config = dict(
    intermediate_size=384,
    hidden_act='swiglu',
    norm='layernorm',
    attn_scale=0.177,
    init_std_up=0.0445,
    beta1=0.9,
    weight_decay=0.091,
    decay_shape='linear',
    batch_tokens=32768,
    doc_mask=True,
)
Each number is 50 + 10 x the weight over the matrix's rms, rounded and kept within 0 to 99. Layers, rows and columns count from 0.

# k: layer 3 attention key, 192x192, rms 0.085, rows 179-191, columns 0-191
# q: layer 3 attention query, 192x192, rms 0.0854, rows 180-191, columns 0-191
# v: layer 3 attention value, 192x192, rms 0.0768, rows 160-165, columns 0-191
# o: layer 3 attention output (transposed), 192x192, rms 0.0765, rows 160-164, columns 0-191
k179:43 62 39 38 54 44 51 53 45 56 41 25 52 54 57 64 48 29 37 71 34 49 38 58 69 37 67 31 77 61 63 37 60 38 39 30 67 58 56 62 38 53 56 57 62 55 32 39 49 43 78 48 54 60 58 65 59 36 52 66 76 61 57 47 45 40 55 52 50 50 42 65 61 40 57 57 52 35 38 51 55 65 37 70 47 54 36 44 66 47 54 66 65 35 44 37 50 46 59 33 60 54 29 40 63 55 56 59 33 51 69 41 46 43 47 37 51 38 62 44 33 38 55 49 45 38 41 71 34 75 70 61 56 58 32 40 39 60 49 39 45 52 39 43 57 31 53 45 59 57 35 58 74 75 41 51 42 28 71 54 59 44 34 23 64 43 36 43 46 44 52 43 59 45 39 66 68 31 54 63 58 45 58 78 44 51 50 07 30 57 46 53
q180:59 40 55 67 32 42 42 41 49 55 53 36 29 25 55 45 48 71 53 67 40 66 40 54 57 41 42 55 49 38 48 67 27 34 51 48 36 56 56 48 45 69 48 46 52 53 66 61 22 43 52 61 31 65 51 28 54 67 56 56 63 15 52 42 52 61 47 57 55 68 58 54 66 54 48 49 45 73 64 31 42 48 57 49 50 46 66 64 45 56 44 49 51 51 35 52 68 39 45 57 49 47 44 31 42 49 42 55 63 59 57 55 75 55 56 45 61 66 41 53 38 69 41 74 47 29 34 31 47 55 44 49 60 44 67 48 48 46 63 34 60 37 56 46 60 63 56 44 30 56 66 40 60 57 52 45 34 33 29 44 50 61 63 53 52 56 55 42 50 63 52 64 52 53 55 59 31 50 43 65 29 53 39 52 43 62 37 45 48 52 56 56
k180:67 58 64 56 37 47 48 35 66 55 51 48 45 41 39 42 39 62 52 58 38 45 60 59 42 34 44 51 33 39 42 63 33 51 61 47 42 48 41 42 53 56 41 50 58 52 52 60 41 33 50 63 39 48 37 39 41 73 61 47 57 36 66 49 52 40 53 52 44 48 69 43 58 62 40 52 44 82 63 45 55 60 41 58 40 48 64 57 51 62 42 29 56 48 52 31 52 54 65 50 47 56 59 49 52 54 46 59 71 51 62 56 63 44 47 41 62 52 40 43 46 37 48 63 44 47 47 33 61 31 42 13 48 47 71 48 65 43 33 53 59 65 68 68 50 69 47 56 28 45 59 29 49 38 56 37 44 48 25 42 38 53 64 51 60 56 62 58 48 51 68 65 54 57 37 54 33 59 53 47 46 47 53 46 46 65 53 62 35 42 51 55
q181:47 36 47 48 73 46 55 65 59 27 46 70 49 59 31 63 52 55 54 43 55 44 50 59 54 49 41 73 50 49 54 44 64 63 66 61 31 64 58 81 48 40 67 52 49 57 46 40 40 34 46 22 33 42 43 35 39 61 50 42 63 59 47 50 61 62 53 62 73 62 48 52 60 65 52 56 41 40 40 51 39 45 48 28 35 53 63 54 58 42 47 46 49 30 76 48 58 62 46 47 52 57 49 43 57 41 49 47 54 46 58 65 52 61 36 43 47 38 60 45 56 43 44 40 40 47 64 35 47 53 41 49 37 44 35 45 63 50 46 57 46 30 68 63 59 41 60 51 48 49 67 56 27 51 40 50 36 53 57 43 57 49 49 54 28 55 45 54 26 67 61 63 57 48 58 44 52 39 49 44 37 54 38 34 41 45 47 58 55 52 56 49
k181:38 30 50 53 73 34 42 64 57 49 50 62 43 52 22 54 56 56 64 61 72 54 43 40 55 63 46 66 40 63 57 61 60 56 40 64 60 50 60 64 46 55 70 75 38 67 52 33 35 48 47 34 35 51 56 44 39 45 43 50 52 45 44 54 53 59 55 67 61 58 41 43 47 54 55 58 46 28 50 51 36 49 63 23 46 49 62 52 63 39 45 58 36 51 60 62 45 48 43 57 45 43 50 38 47 48 54 34 58 40 52 59 43 62 53 47 46 47 63 59 35 49 54 47 44 46 47 47 53 42 36 61 39 48 27 51 51 36 67 43 55 54 51 42 62 60 57 56 57 70 61 63 36 56 39 41 55 60 49 54 45 41 37 55 39 50 50 36 36 54 53 59 58 25 48 44 41 51 47 58 44 46 53 33 48 54 39 46 52 52 53 53
q182:66 38 38 58 60 57 47 44 55 59 32 52 65 62 48 49 47 62 59 51 60 32 49 67 59 51 56 52 39 49 61 33 48 41 73 53 63 54 35 58 43 68 66 60 40 42 42 46 45 35 63 26 60 59 52 55 67 48 46 47 43 51 64 37 38 50 48 47 49 30 58 63 67 65 73 64 45 44 44 67 47 28 52 52 46 52 41 49 67 40 42 28 52 58 66 55 42 45 72 44 52 36 52 42 63 56 66 60 51 45 47 62 50 56 42 57 32 49 54 74 45 39 50 33 26 56 56 60 37 42 50 50 48 57 51 43 50 48 76 48 47 50 54 58 50 32 54 53 43 49 57 55 69 54 75 58 67 44 56 64 42 60 50 67 38 49 35 38 41 47 46 69 57 48 37 38 43 33 57 47 41 50 47 45 32 45 40 54 44 52 43 41
k182:41 44 58 52 69 43 56 61 58 66 32 33 28 55 48 51 40 56 48 55 47 38 44 55 63 65 47 57 40 49 70 39 42 53 50 40 50 58 54 58 34 58 66 68 47 66 46 45 44 38 69 35 47 52 60 55 37 42 55 52 71 64 54 39 32 55 72 57 42 44 32 60 58 39 62 53 43 32 44 44 30 33 45 59 40 54 42 47 60 56 49 50 58 53 62 53 41 53 52 60 51 29 40 37 62 57 64 57 40 48 48 50 54 59 63 45 51 56 48 41 51 51 50 40 26 62 56 61 24 38 38 60 53 64 47 43 53 50 60 54 46 40 42 40 55 50 52 63 53 39 48 68 66 64 48 40 53 50 49 69 59 61 39 57 42 35 33 48 34 56 45 59 52 50 39 40 51 44 60 68 38 50 43 37 38 37 45 37 40 41 60 45
q183:60 31 61 59 53 57 62 40 46 68 37 52 63 63 57 56 55 44 63 55 43 51 51 61 50 49 51 35 45 44 51 50 46 51 70 36 67 41 63 52 50 54 54 57 36 43 47 47 47 45 58 40 53 50 46 53 62 15 36 67 47 44 60 40 38 53 47 54 39 45 53 37 56 49 47 44 44 49 47 65 49 41 54 57 56 33 41 57 45 44 51 47 48 52 52 66 57 51 56 34 32 54 46 38 45 63 68 52 54 58 42 57 58 61 46 49 54 61 47 67 42 53 45 43 37 60 38 58 40 32 64 42 58 57 57 46 44 55 52 31 53 59 22 48 55 29 50 49 46 41 68 44 66 43 68 61 59 49 64 69 36 54 46 64 44 38 64 47 53 51 55 53 62 55 45 22 47 43 61 45 56 48 45 40 61 27 41 63 54 53 28 46
k183:57 49 61 50 59 45 58 64 56 61 46 56 64 55 63 32 39 43 62 57 39 34 54 55 59 45 57 32 39 33 56 44 39 59 60 49 49 46 53 63 39 50 57 59 56 63 52 55 48 44 73 53 39 35 40 48 55 29 41 67 49 44 46 34 35 38 46 41 50 41 61 51 50 41 44 51 55 53 57 48 71 38 51 62 54 54 37 52 37 57 66 53 63 39 57 41 29 65 65 46 52 47 39 48 45 55 48 55 64 54 27 52 38 37 59 37 58 74 41 45 51 33 31 47 35 57 56 58 27 32 42 37 53 56 59 47 47 50 57 50 48 55 39 54 54 45 64 61 27 57 54 50 64 44 75 55 53 60 48 73 48 54 43 66 38 30 66 47 42 57 54 64 50 66 46 22 64 40 63 59 51 60 35 53 40 30 48 46 53 42 32 46
q184:69 53 69 51 53 45 43 40 44 51 44 77 36 30 16 55 44 58 43 51 55 47 62 65 69 42 61 70 44 54 64 55 57 50 60 40 33 76 71 69 55 57 70 64 39 59 52 55 52 37 67 43 48 61 49 39 53 50 40 50 50 49 49 46 53 48 49 60 55 66 49 48 62 72 43 57 40 35 64 42 57 47 44 45 47 54 58 37 53 38 57 54 54 55 79 66 44 51 36 35 42 46 48 42 37 37 32 47 52 49 48 53 58 60 43 59 49 45 57 60 38 53 53 50 54 46 49 35 45 51 43 49 34 46 43 52 69 33 44 42 49 28 43 63 68 36 57 63 59 36 52 51 47 42 39 69 50 38 56 61 39 51 41 45 51 47 51 47 36 52 39 57 71 44 54 50 62 45 47 39 27 48 35 34 56 40 48 73 40 49 50 52
k184:49 47 65 50 67 54 45 54 60 50 43 56 54 48 42 43 39 43 48 65 57 56 50 54 73 31 36 59 25 64 53 65 50 52 54 56 57 73 62 73 51 61 57 70 50 62 51 59 54 38 61 41 46 61 38 44 29 40 45 50 54 49 49 52 42 39 57 69 64 54 66 41 49 61 45 61 52 28 55 42 65 66 47 50 51 47 68 56 68 45 35 55 47 43 62 52 39 66 60 47 50 34 40 31 52 42 42 42 74 32 31 68 49 62 46 67 70 42 71 48 41 45 45 59 55 43 36 42 55 35 49 44 50 51 46 48 73 35 55 44 51 61 40 63 62 46 45 56 38 59 48 41 46 63 39 25 47 57 53 62 37 45 42 58 56 45 56 44 46 54 45 34 56 47 44 36 44 54 42 51 12 59 36 38 67 66 39 47 47 38 42 57
q185:40 57 34 35 62 49 50 66 50 41 49 51 70 67 47 54 56 51 59 47 53 43 34 71 65 56 42 61 61 59 66 18 49 42 76 50 52 47 50 53 36 46 61 54 46 43 49 42 48 47 65 33 61 43 57 61 67 42 49 45 46 58 67 64 44 50 41 45 42 34 41 64 59 58 52 74 63 53 36 57 44 62 43 50 41 62 44 59 54 60 54 24 47 47 56 43 51 43 47 36 55 47 42 37 59 42 49 56 47 58 57 64 59 44 45 54 49 48 58 56 59 45 27 27 37 47 67 66 36 54 49 43 38 53 31 47 41 55 68 51 31 50 63 61 68 39 58 45 42 58 51 41 53 44 49 42 52 61 76 48 49 61 42 55 47 53 48 54 37 57 53 33 56 47 47 42 44 27 50 50 48 41 38 49 36 50 66 43 58 59 38 53
k185:31 58 47 43 58 42 47 70 54 55 57 32 47 66 48 52 60 52 42 63 59 41 34 42 65 63 53 45 59 51 58 46 53 58 49 56 56 49 61 65 44 58 68 64 47 54 44 41 48 41 66 28 46 39 59 53 67 37 53 56 60 55 49 51 46 52 51 57 50 36 33 56 45 39 59 61 49 29 35 45 33 55 54 49 47 58 47 51 64 39 59 46 45 47 56 41 52 33 56 66 49 45 37 41 60 52 60 43 37 56 59 55 50 47 55 38 44 42 53 57 44 50 53 44 32 54 40 63 40 62 50 71 39 49 20 48 39 45 77 46 53 46 41 38 59 50 56 56 62 52 37 60 57 53 49 52 47 36 54 65 49 50 29 52 62 51 35 45 54 46 48 49 52 32 43 57 58 46 47 66 54 35 59 66 35 45 61 26 59 54 48 45
q186:49 63 40 42 31 53 42 48 48 67 49 36 54 32 66 51 39 58 27 35 34 54 47 33 52 31 43 47 48 65 45 53 27 33 41 55 42 46 33 55 56 68 30 43 66 44 25 63 64 65 40 76 72 57 67 58 57 66 62 52 50 49 49 48 36 37 61 67 32 37 58 63 45 38 45 53 38 53 53 31 63 47 43 61 41 66 53 44 47 54 44 58 53 65 43 48 67 55 56 46 55 40 59 60 36 60 45 50 27 40 53 36 41 37 66 46 42 56 48 51 54 56 58 69 53 48 52 55 48 48 34 56 70 47 54 52 45 34 44 44 72 70 35 42 44 63 35 51 52 40 35 37 70 62 51 32 59 40 48 44 41 55 46 49 74 52 41 48 59 34 39 58 37 60 45 67 63 54 43 56 55 62 59 64 56 65 52 53 30 46 69 60
k186:79 56 37 47 25 64 56 41 43 49 40 43 64 40 61 62 28 50 43 54 20 50 74 57 46 34 49 64 51 52 47 45 46 50 60 41 44 60 36 44 52 58 31 25 63 44 45 58 59 49 48 88 69 70 53 53 40 59 59 52 48 50 66 50 50 50 59 54 41 45 56 62 53 51 47 35 45 66 50 44 64 40 39 64 52 50 61 59 41 60 49 52 60 54 47 50 60 49 51 32 62 39 54 71 45 55 52 53 30 49 50 40 58 37 60 45 47 47 50 35 50 51 43 61 56 51 59 45 48 61 52 41 70 47 62 51 49 49 17 63 54 40 43 63 35 48 40 37 48 40 43 32 52 58 43 44 44 32 43 29 38 48 71 34 61 37 45 55 57 42 52 52 56 81 54 68 48 43 58 49 61 65 65 54 56 49 53 62 30 60 46 46
q187:39 55 40 36 73 58 63 61 59 38 44 59 64 62 38 51 52 53 65 41 63 31 47 62 52 53 41 59 47 62 61 27 56 60 69 53 47 59 38 60 41 36 77 59 48 51 45 42 53 38 51 27 52 41 52 52 57 49 50 34 51 59 53 53 49 50 48 45 50 43 39 59 53 53 59 66 69 49 38 63 46 58 50 46 43 57 60 61 57 56 47 29 41 48 69 38 40 56 39 51 64 53 60 53 65 34 54 52 47 46 48 63 44 50 47 50 41 39 54 52 57 31 31 24 36 49 69 53 45 54 40 50 34 54 32 50 51 53 56 57 26 50 73 68 54 37 63 54 47 53 53 46 44 44 51 53 47 58 60 34 42 57 49 56 36 51 44 56 48 59 63 37 57 45 48 37 55 23 56 50 48 42 33 52 32 49 65 47 59 54 47 47
k187:31 47 45 44 67 47 55 63 50 47 45 34 42 58 38 51 64 53 56 55 69 43 31 44 56 58 55 47 57 55 62 50 61 55 45 49 68 52 61 55 45 53 81 57 48 66 50 44 52 49 56 31 47 50 67 60 60 31 60 48 59 60 41 51 43 52 48 61 44 50 38 51 52 50 64 60 51 27 41 56 33 54 55 40 48 54 49 46 57 36 46 61 46 64 58 52 45 42 46 62 44 53 42 34 63 46 63 48 45 51 58 58 38 64 55 32 43 45 63 60 44 54 60 37 33 47 48 58 33 54 48 78 37 47 22 34 47 43 77 44 51 43 48 34 52 48 63 60 65 50 47 69 55 61 47 48 46 41 65 56 51 47 36 52 49 48 40 38 41 50 53 44 52 29 46 51 53 43 43 60 44 40 46 52 39 48 50 23 57 48 62 49
q188:47 57 36 49 65 45 54 65 53 34 49 49 67 69 53 59 66 46 56 48 64 41 36 72 57 62 56 44 69 41 50 28 55 52 70 50 65 44 56 41 37 42 64 63 59 51 65 38 34 49 55 32 52 45 53 57 51 49 41 43 48 52 62 61 37 59 37 34 52 57 38 53 48 50 57 63 61 58 53 50 37 70 51 43 58 53 35 57 57 39 61 25 39 41 41 43 51 38 43 39 60 54 35 42 67 44 44 51 60 56 58 68 59 60 43 52 44 44 55 55 38 49 43 30 45 54 56 61 51 58 69 37 46 50 34 37 39 69 71 50 24 57 54 51 58 32 54 42 43 60 56 49 46 40 50 57 48 58 62 47 65 50 58 47 38 73 41 59 50 56 61 40 42 46 43 44 44 42 49 47 55 29 45 55 33 58 48 37 63 64 33 41
k188:18 52 42 48 54 38 53 62 47 57 49 36 43 62 41 55 73 54 47 38 58 52 29 48 52 70 59 43 65 40 54 54 53 56 53 47 59 42 69 50 46 54 72 68 49 59 49 30 52 51 58 29 47 43 56 56 61 54 47 47 57 62 44 49 44 58 32 50 54 50 41 58 49 35 57 61 48 41 51 54 35 61 54 40 56 50 33 49 49 24 67 44 41 51 49 40 50 39 49 64 52 47 37 41 58 53 61 54 46 54 57 51 50 45 47 46 34 46 53 52 38 50 56 48 41 50 48 62 51 55 57 61 42 55 30 61 41 53 71 47 50 58 40 37 69 52 53 64 59 53 46 64 56 41 59 61 61 51 60 68 57 47 36 53 55 59 35 49 47 43 51 47 42 23 39 50 54 55 38 64 44 27 57 55 35 51 53 27 59 57 48 43
q189:51 71 29 43 67 50 52 49 65 41 48 57 58 48 44 52 54 53 60 48 68 51 55 55 51 53 42 61 45 55 64 48 48 47 59 52 53 55 39 68 45 43 55 52 59 53 44 44 47 42 45 40 58 43 46 50 42 66 61 34 49 61 48 52 57 55 48 42 63 40 38 57 53 63 74 61 57 42 31 62 40 33 47 33 45 57 61 60 52 37 41 34 50 48 68 42 41 55 42 62 54 46 68 58 70 42 57 47 47 54 52 42 51 64 43 50 45 36 52 49 74 41 34 37 29 46 59 49 57 53 44 42 36 36 37 49 52 45 64 59 44 30 68 63 51 49 54 49 54 63 49 61 57 52 54 46 47 50 43 56 62 52 42 63 35 45 35 58 44 58 56 57 55 40 48 54 46 32 50 54 34 56 33 43 30 47 64 63 53 53 65 37
k189:38 49 46 50 71 55 50 67 47 58 47 45 44 49 36 47 51 66 58 45 73 53 38 45 50 58 49 65 45 50 76 39 56 50 33 58 61 54 57 47 43 53 68 57 38 52 47 40 44 54 52 35 55 47 54 52 46 40 54 46 59 57 38 52 46 68 50 50 33 42 27 49 55 50 73 63 42 29 39 52 22 40 53 37 58 51 50 43 63 50 42 59 38 53 55 57 40 41 37 57 45 45 45 45 48 51 70 55 45 49 48 51 56 62 54 51 57 48 53 59 47 71 51 46 31 49 57 49 47 51 32 77 41 52 30 40 51 46 63 46 52 30 60 32 62 57 66 52 54 56 48 70 59 63 47 51 46 62 53 59 65 55 34 56 58 56 38 50 45 45 56 46 57 34 52 53 46 53 45 50 43 39 38 36 52 42 48 42 46 47 64 37
q190:47 67 52 33 44 35 46 53 53 59 49 41 42 44 60 51 38 43 46 46 36 57 49 39 49 43 41 50 48 64 66 61 38 49 41 51 56 49 47 49 64 55 28 41 59 42 48 56 52 47 46 68 57 46 64 49 50 59 55 40 42 49 49 53 50 46 48 56 41 54 45 53 27 31 37 44 48 43 46 30 56 65 26 48 54 69 50 47 53 50 58 76 49 53 32 57 63 63 39 59 54 54 45 54 47 40 46 41 53 65 59 44 44 39 63 50 60 56 47 41 52 62 48 64 53 61 60 63 62 47 43 65 52 45 50 55 36 32 30 53 66 50 42 40 48 75 50 58 36 49 45 38 58 56 42 29 49 46 51 25 49 57 43 52 61 44 57 53 55 51 40 36 52 55 68 67 59 76 62 52 70 50 53 57 55 70 63 39 33 51 59 56
k190:68 68 36 45 40 50 45 56 49 44 56 51 63 50 51 53 49 35 45 50 32 54 49 57 51 34 50 45 51 53 49 57 51 46 49 50 58 44 36 43 60 53 23 39 47 45 45 59 46 52 30 65 57 40 53 54 55 61 54 45 27 55 49 54 55 46 51 55 43 53 80 55 38 54 35 39 53 63 52 44 69 61 37 58 58 48 59 48 52 59 57 54 50 43 34 51 61 56 49 43 61 58 50 55 46 53 42 39 39 55 54 32 49 31 49 56 47 55 41 49 58 60 47 69 69 55 61 50 62 53 60 52 60 45 61 50 35 41 25 54 56 53 50 59 31 43 45 31 33 44 45 28 50 52 42 43 46 50 43 32 41 40 70 54 41 42 50 64 64 44 51 50 58 67 61 70 43 45 68 50 51 50 59 61 45 65 69 56 46 54 53 51
q191:36 61 46 62 36 54 47 42 50 61 59 37 45 34 52 36 67 56 43 60 51 67 35 63 23 65 70 39 59 45 40 57 27 34 43 27 57 39 53 23 36 48 46 32 57 57 79 44 49 59 45 72 58 53 39 50 62 60 44 45 46 31 49 56 60 51 39 41 49 54 39 49 51 47 57 55 58 77 65 49 51 47 53 67 67 37 63 58 44 41 53 31 41 51 17 26 30 26 48 65 56 53 66 57 54 58 58 59 56 57 58 39 60 54 61 56 40 46 47 48 54 48 57 74 53 24 45 51 57 84 69 40 62 41 58 45 57 64 58 54 41 62 37 45 44 65 47 27 67 68 45 51 67 51 42 56 41 46 24 50 63 46 64 55 52 50 38 51 68 39 40 41 38 36 55 60 30 49 44 52 43 38 49 66 44 65 49 43 62 73 38 46
k191:34 57 65 64 30 68 57 42 40 60 47 54 31 46 50 53 61 77 35 11 58 42 34 45 36 65 66 54 59 42 39 50 30 46 58 42 41 40 49 19 50 39 40 40 62 42 78 54 72 51 53 55 52 54 44 46 67 61 48 42 50 53 50 41 60 56 33 33 36 35 39 44 61 24 57 65 57 74 53 41 63 56 53 49 71 49 41 41 39 48 50 37 41 51 42 27 53 51 46 60 48 42 78 57 44 43 37 69 42 64 69 68 64 42 56 48 37 47 42 42 63 52 43 45 45 51 61 51 44 59 50 36 48 37 51 54 51 67 55 64 46 40 52 49 44 69 49 46 70 40 35 50 71 27 62 65 45 52 37 44 72 72 60 59 72 67 48 66 60 41 51 38 28 35 45 66 48 70 33 34 56 22 49 49 50 57 57 58 61 53 38 30
v160:53 73 34 60 56 38 33 59 32 36 58 53 67 59 22 49 54 29 41 65 41 65 62 26 49 41 45 62 67 40 40 40 58 55 47 58 42 35 66 76 57 37 51 51 52 61 20 55 49 58 58 40 37 55 44 45 55 66 46 49 53 54 49 53 42 48 47 54 42 56 62 48 54 55 43 38 52 24 70 56 59 44 48 69 35 41 56 50 40 69 49 51 39 59 53 29 51 61 62 41 40 55 41 54 29 50 31 52 49 40 51 46 30 49 45 31 46 52 38 63 57 59 54 74 47 54 23 48 48 48 56 74 53 37 59 59 49 41 51 52 62 49 56 50 51 59 51 61 51 44 41 48 62 46 61 47 49 42 57 44 39 44 54 45 49 45 45 53 57 43 43 39 42 53 51 58 74 52 50 51 71 50 55 49 54 39 52 58 43 58 74 64
o160:39 69 60 58 46 40 45 52 54 50 57 46 45 51 47 62 43 47 30 70 40 52 46 47 49 34 46 52 47 57 60 44 62 40 39 44 64 58 55 44 45 30 37 44 57 40 37 55 46 34 56 43 48 50 47 62 36 63 49 73 42 54 35 56 41 54 55 64 51 55 63 52 43 34 46 43 45 44 54 50 73 57 46 58 58 59 63 63 38 35 57 66 44 38 56 55 72 42 37 46 40 55 50 73 45 62 40 43 53 39 62 47 24 59 77 33 36 43 65 47 47 48 63 51 44 56 47 50 40 40 43 50 42 58 44 55 54 53 51 36 60 36 48 59 56 70 35 43 34 42 61 38 50 58 45 57 46 66 42 26 49 48 52 29 42 35 60 52 56 74 49 53 59 50 31 55 52 52 69 50 61 71 51 78 53 57 57 49 42 50 55 60
v161:32 53 55 57 37 45 56 40 45 75 46 54 35 50 47 40 46 47 61 41 49 29 42 56 40 60 73 16 41 53 51 80 42 50 71 31 55 54 39 40 28 54 46 61 38 58 68 57 51 40 67 61 58 50 50 62 64 47 64 28 28 55 55 27 14 46 42 38 39 33 44 70 39 17 50 50 62 77 42 60 42 68 65 63 64 54 23 65 68 45 70 34 57 59 23 65 53 56 52 71 61 46 37 58 40 37 63 56 40 66 25 65 50 41 54 54 43 62 35 40 54 48 52 47 47 60 37 65 41 51 61 55 43 44 47 69 53 63 50 49 44 54 51 50 46 45 51 48 52 46 69 42 60 46 48 59 61 55 47 60 66 76 37 59 45 52 30 40 63 49 41 39 49 54 56 56 58 37 61 53 49 49 38 24 55 45 51 58 41 48 39 51
o161:53 48 50 48 33 66 52 36 73 55 63 60 43 62 62 38 44 46 61 55 54 41 44 52 43 54 60 22 51 40 58 60 60 75 71 46 34 40 21 39 43 36 39 59 32 61 48 59 43 46 74 67 64 42 44 55 51 47 57 39 61 54 50 40 35 46 38 41 50 52 58 53 44 53 55 56 70 79 42 67 35 51 61 63 52 38 60 52 47 72 53 22 61 43 47 39 36 53 61 44 47 38 34 41 66 16 64 48 45 52 48 50 63 33 45 54 39 46 39 22 57 42 43 45 46 48 46 69 51 62 65 34 39 57 44 65 55 51 43 55 37 62 54 31 43 56 69 39 59 30 62 54 65 41 51 45 64 71 63 56 64 64 55 68 51 60 43 70 47 40 73 31 46 46 65 30 51 34 43 50 49 48 33 37 51 53 51 58 48 41 45 30
v162:70 51 37 42 37 46 38 53 47 51 64 40 56 52 33 41 39 46 48 52 53 54 56 20 64 35 55 57 52 73 55 40 59 45 28 57 51 52 60 69 40 44 34 52 43 57 24 48 24 55 60 34 52 58 51 64 52 50 54 53 63 46 56 44 37 52 66 62 46 41 49 36 44 52 53 49 37 38 61 46 56 61 38 71 36 45 42 66 50 38 49 58 46 59 54 46 58 63 71 16 62 55 46 54 62 67 50 39 60 43 63 33 46 43 50 48 51 54 53 46 52 63 47 54 53 60 53 39 51 67 39 67 51 37 55 53 47 51 44 46 66 53 65 54 62 44 49 56 65 32 42 51 89 55 46 47 58 47 61 49 49 46 59 33 61 36 47 58 70 39 33 34 61 54 38 53 70 49 54 54 57 44 63 47 59 54 49 58 21 32 51 54
o162:54 52 36 60 32 30 47 62 58 48 54 55 33 54 40 57 35 47 48 80 46 57 64 35 49 34 51 53 43 56 72 35 57 41 30 64 66 49 64 46 53 27 35 61 39 59 35 32 41 32 56 54 41 50 53 62 45 58 57 50 56 54 42 57 33 64 55 66 51 57 48 50 43 52 52 51 33 48 46 28 74 66 45 74 49 59 54 63 52 53 44 57 53 53 50 44 39 58 62 42 37 47 42 50 60 59 49 39 48 26 54 51 50 48 60 46 32 48 68 50 48 58 61 67 34 46 29 46 46 32 42 62 70 54 56 38 53 55 35 46 60 49 26 60 56 43 69 62 39 27 53 54 71 48 37 44 42 50 37 33 48 42 44 26 48 55 52 44 53 59 44 34 67 50 46 45 44 44 64 70 52 57 70 59 48 64 51 55 39 46 53 59
v163:43 57 51 32 34 53 65 37 59 67 43 51 33 58 53 56 49 43 55 50 58 52 47 53 35 46 47 38 54 40 65 69 46 49 47 36 59 67 45 47 58 52 50 51 40 68 50 59 45 52 53 54 48 53 45 52 51 34 66 55 54 44 35 32 31 54 62 55 47 41 44 47 47 46 54 71 42 44 36 56 50 67 47 52 36 50 65 56 54 46 53 51 51 73 31 50 54 53 57 47 51 60 54 47 34 69 43 49 64 63 40 39 77 30 45 61 46 50 45 49 54 59 45 79 58 54 42 55 60 37 47 57 55 36 40 53 49 48 30 38 79 40 45 46 52 44 42 42 48 30 62 52 62 58 50 50 41 62 36 48 53 63 47 49 49 48 33 56 49 52 39 35 65 52 57 40 68 41 40 43 43 59 49 44 54 51 64 59 67 48 36 45
o163:54 73 58 65 37 49 41 52 61 52 54 49 46 66 40 60 41 46 44 62 46 47 57 46 43 35 54 49 42 41 56 44 51 51 46 64 53 32 56 48 55 44 49 49 39 67 40 51 43 26 77 58 67 49 52 41 65 52 50 43 63 46 52 52 59 51 65 40 62 45 48 47 58 50 52 61 47 56 67 48 48 56 49 63 39 49 54 42 50 63 45 42 57 53 54 52 52 39 66 52 55 40 46 45 36 48 60 49 35 54 55 56 61 42 42 59 50 38 43 49 45 54 31 44 53 42 34 37 42 31 63 65 43 50 45 62 58 47 39 39 39 67 38 39 53 47 48 47 57 16 37 65 52 36 50 66 60 54 61 58 55 49 49 44 62 54 68 64 42 44 62 47 59 48 39 44 65 53 51 48 59 38 53 35 62 44 53 38 40 31 49 38
v164:54 57 38 32 34 54 44 46 54 56 45 53 58 53 65 47 49 38 66 46 51 58 28 43 34 45 48 62 46 63 64 58 31 44 48 72 44 45 41 36 51 54 41 55 48 59 27 53 34 51 46 43 54 47 52 66 37 25 66 68 36 70 45 42 69 38 43 52 47 43 49 55 43 51 70 72 46 51 64 63 44 56 65 55 50 40 72 47 52 53 49 34 59 70 38 55 54 26 66 39 43 57 53 61 39 51 61 37 39 59 58 32 49 40 50 66 56 42 40 34 46 57 48 68 52 62 36 56 53 50 47 54 60 52 54 50 39 46 55 54 72 54 60 57 56 60 48 39 33 46 51 51 51 47 29 43 44 44 43 44 58 46 51 61 79 42 54 44 57 46 45 55 64 43 62 52 47 62 46 50 60 49 62 52 60 59 49 57 38 45 62 53
o164:39 64 48 67 51 57 56 52 45 52 55 40 55 56 50 50 46 37 56 59 76 59 47 49 48 37 48 47 51 42 61 39 55 48 53 57 54 57 55 37 43 23 58 56 37 49 38 35 58 47 50 42 53 45 45 59 39 47 51 37 58 49 70 42 45 47 67 50 54 60 47 37 61 65 62 51 50 54 71 56 48 46 64 66 45 47 47 54 54 62 25 45 53 45 58 58 44 31 55 42 38 44 52 66 45 62 54 28 31 28 56 57 65 44 32 52 51 52 46 55 43 62 59 46 63 53 25 53 49 38 42 64 45 50 62 52 39 43 36 47 56 62 67 49 60 37 59 53 66 40 36 55 75 49 41 52 55 48 51 60 42 42 36 46 56 51 71 41 44 36 62 28 53 30 55 31 60 43 38 49 61 46 66 48 55 44 29 55 52 44 46 55
v165:34 47 34 50 30 51 55 56 55 50 47 29 72 63 47 49 33 42 38 66 39 55 45 47 53 31 41 47 49 54 58 64 35 45 43 60 35 60 52 57 52 50 50 57 63 65 42 59 43 45 52 38 42 56 53 62 52 52 65 56 59 50 47 52 50 45 47 78 35 64 45 40 46 67 49 36 33 52 70 44 49 51 38 39 45 59 58 70 60 42 42 55 54 54 57 43 63 53 50 33 62 36 47 43 51 66 37 44 26 43 44 60 36 55 54 47 40 52 71 42 37 58 52 61 50 53 34 48 63 50 47 43 61 40 37 42 43 43 50 44 77 64 63 52 47 59 55 56 64 36 16 52 47 56 40 32 45 33 49 37 46 23 50 50 70 42 48 59 61 60 56 62 51 51 43 73 59 46 50 51 25 43 59 47 50 53 70 54 52 56 47 36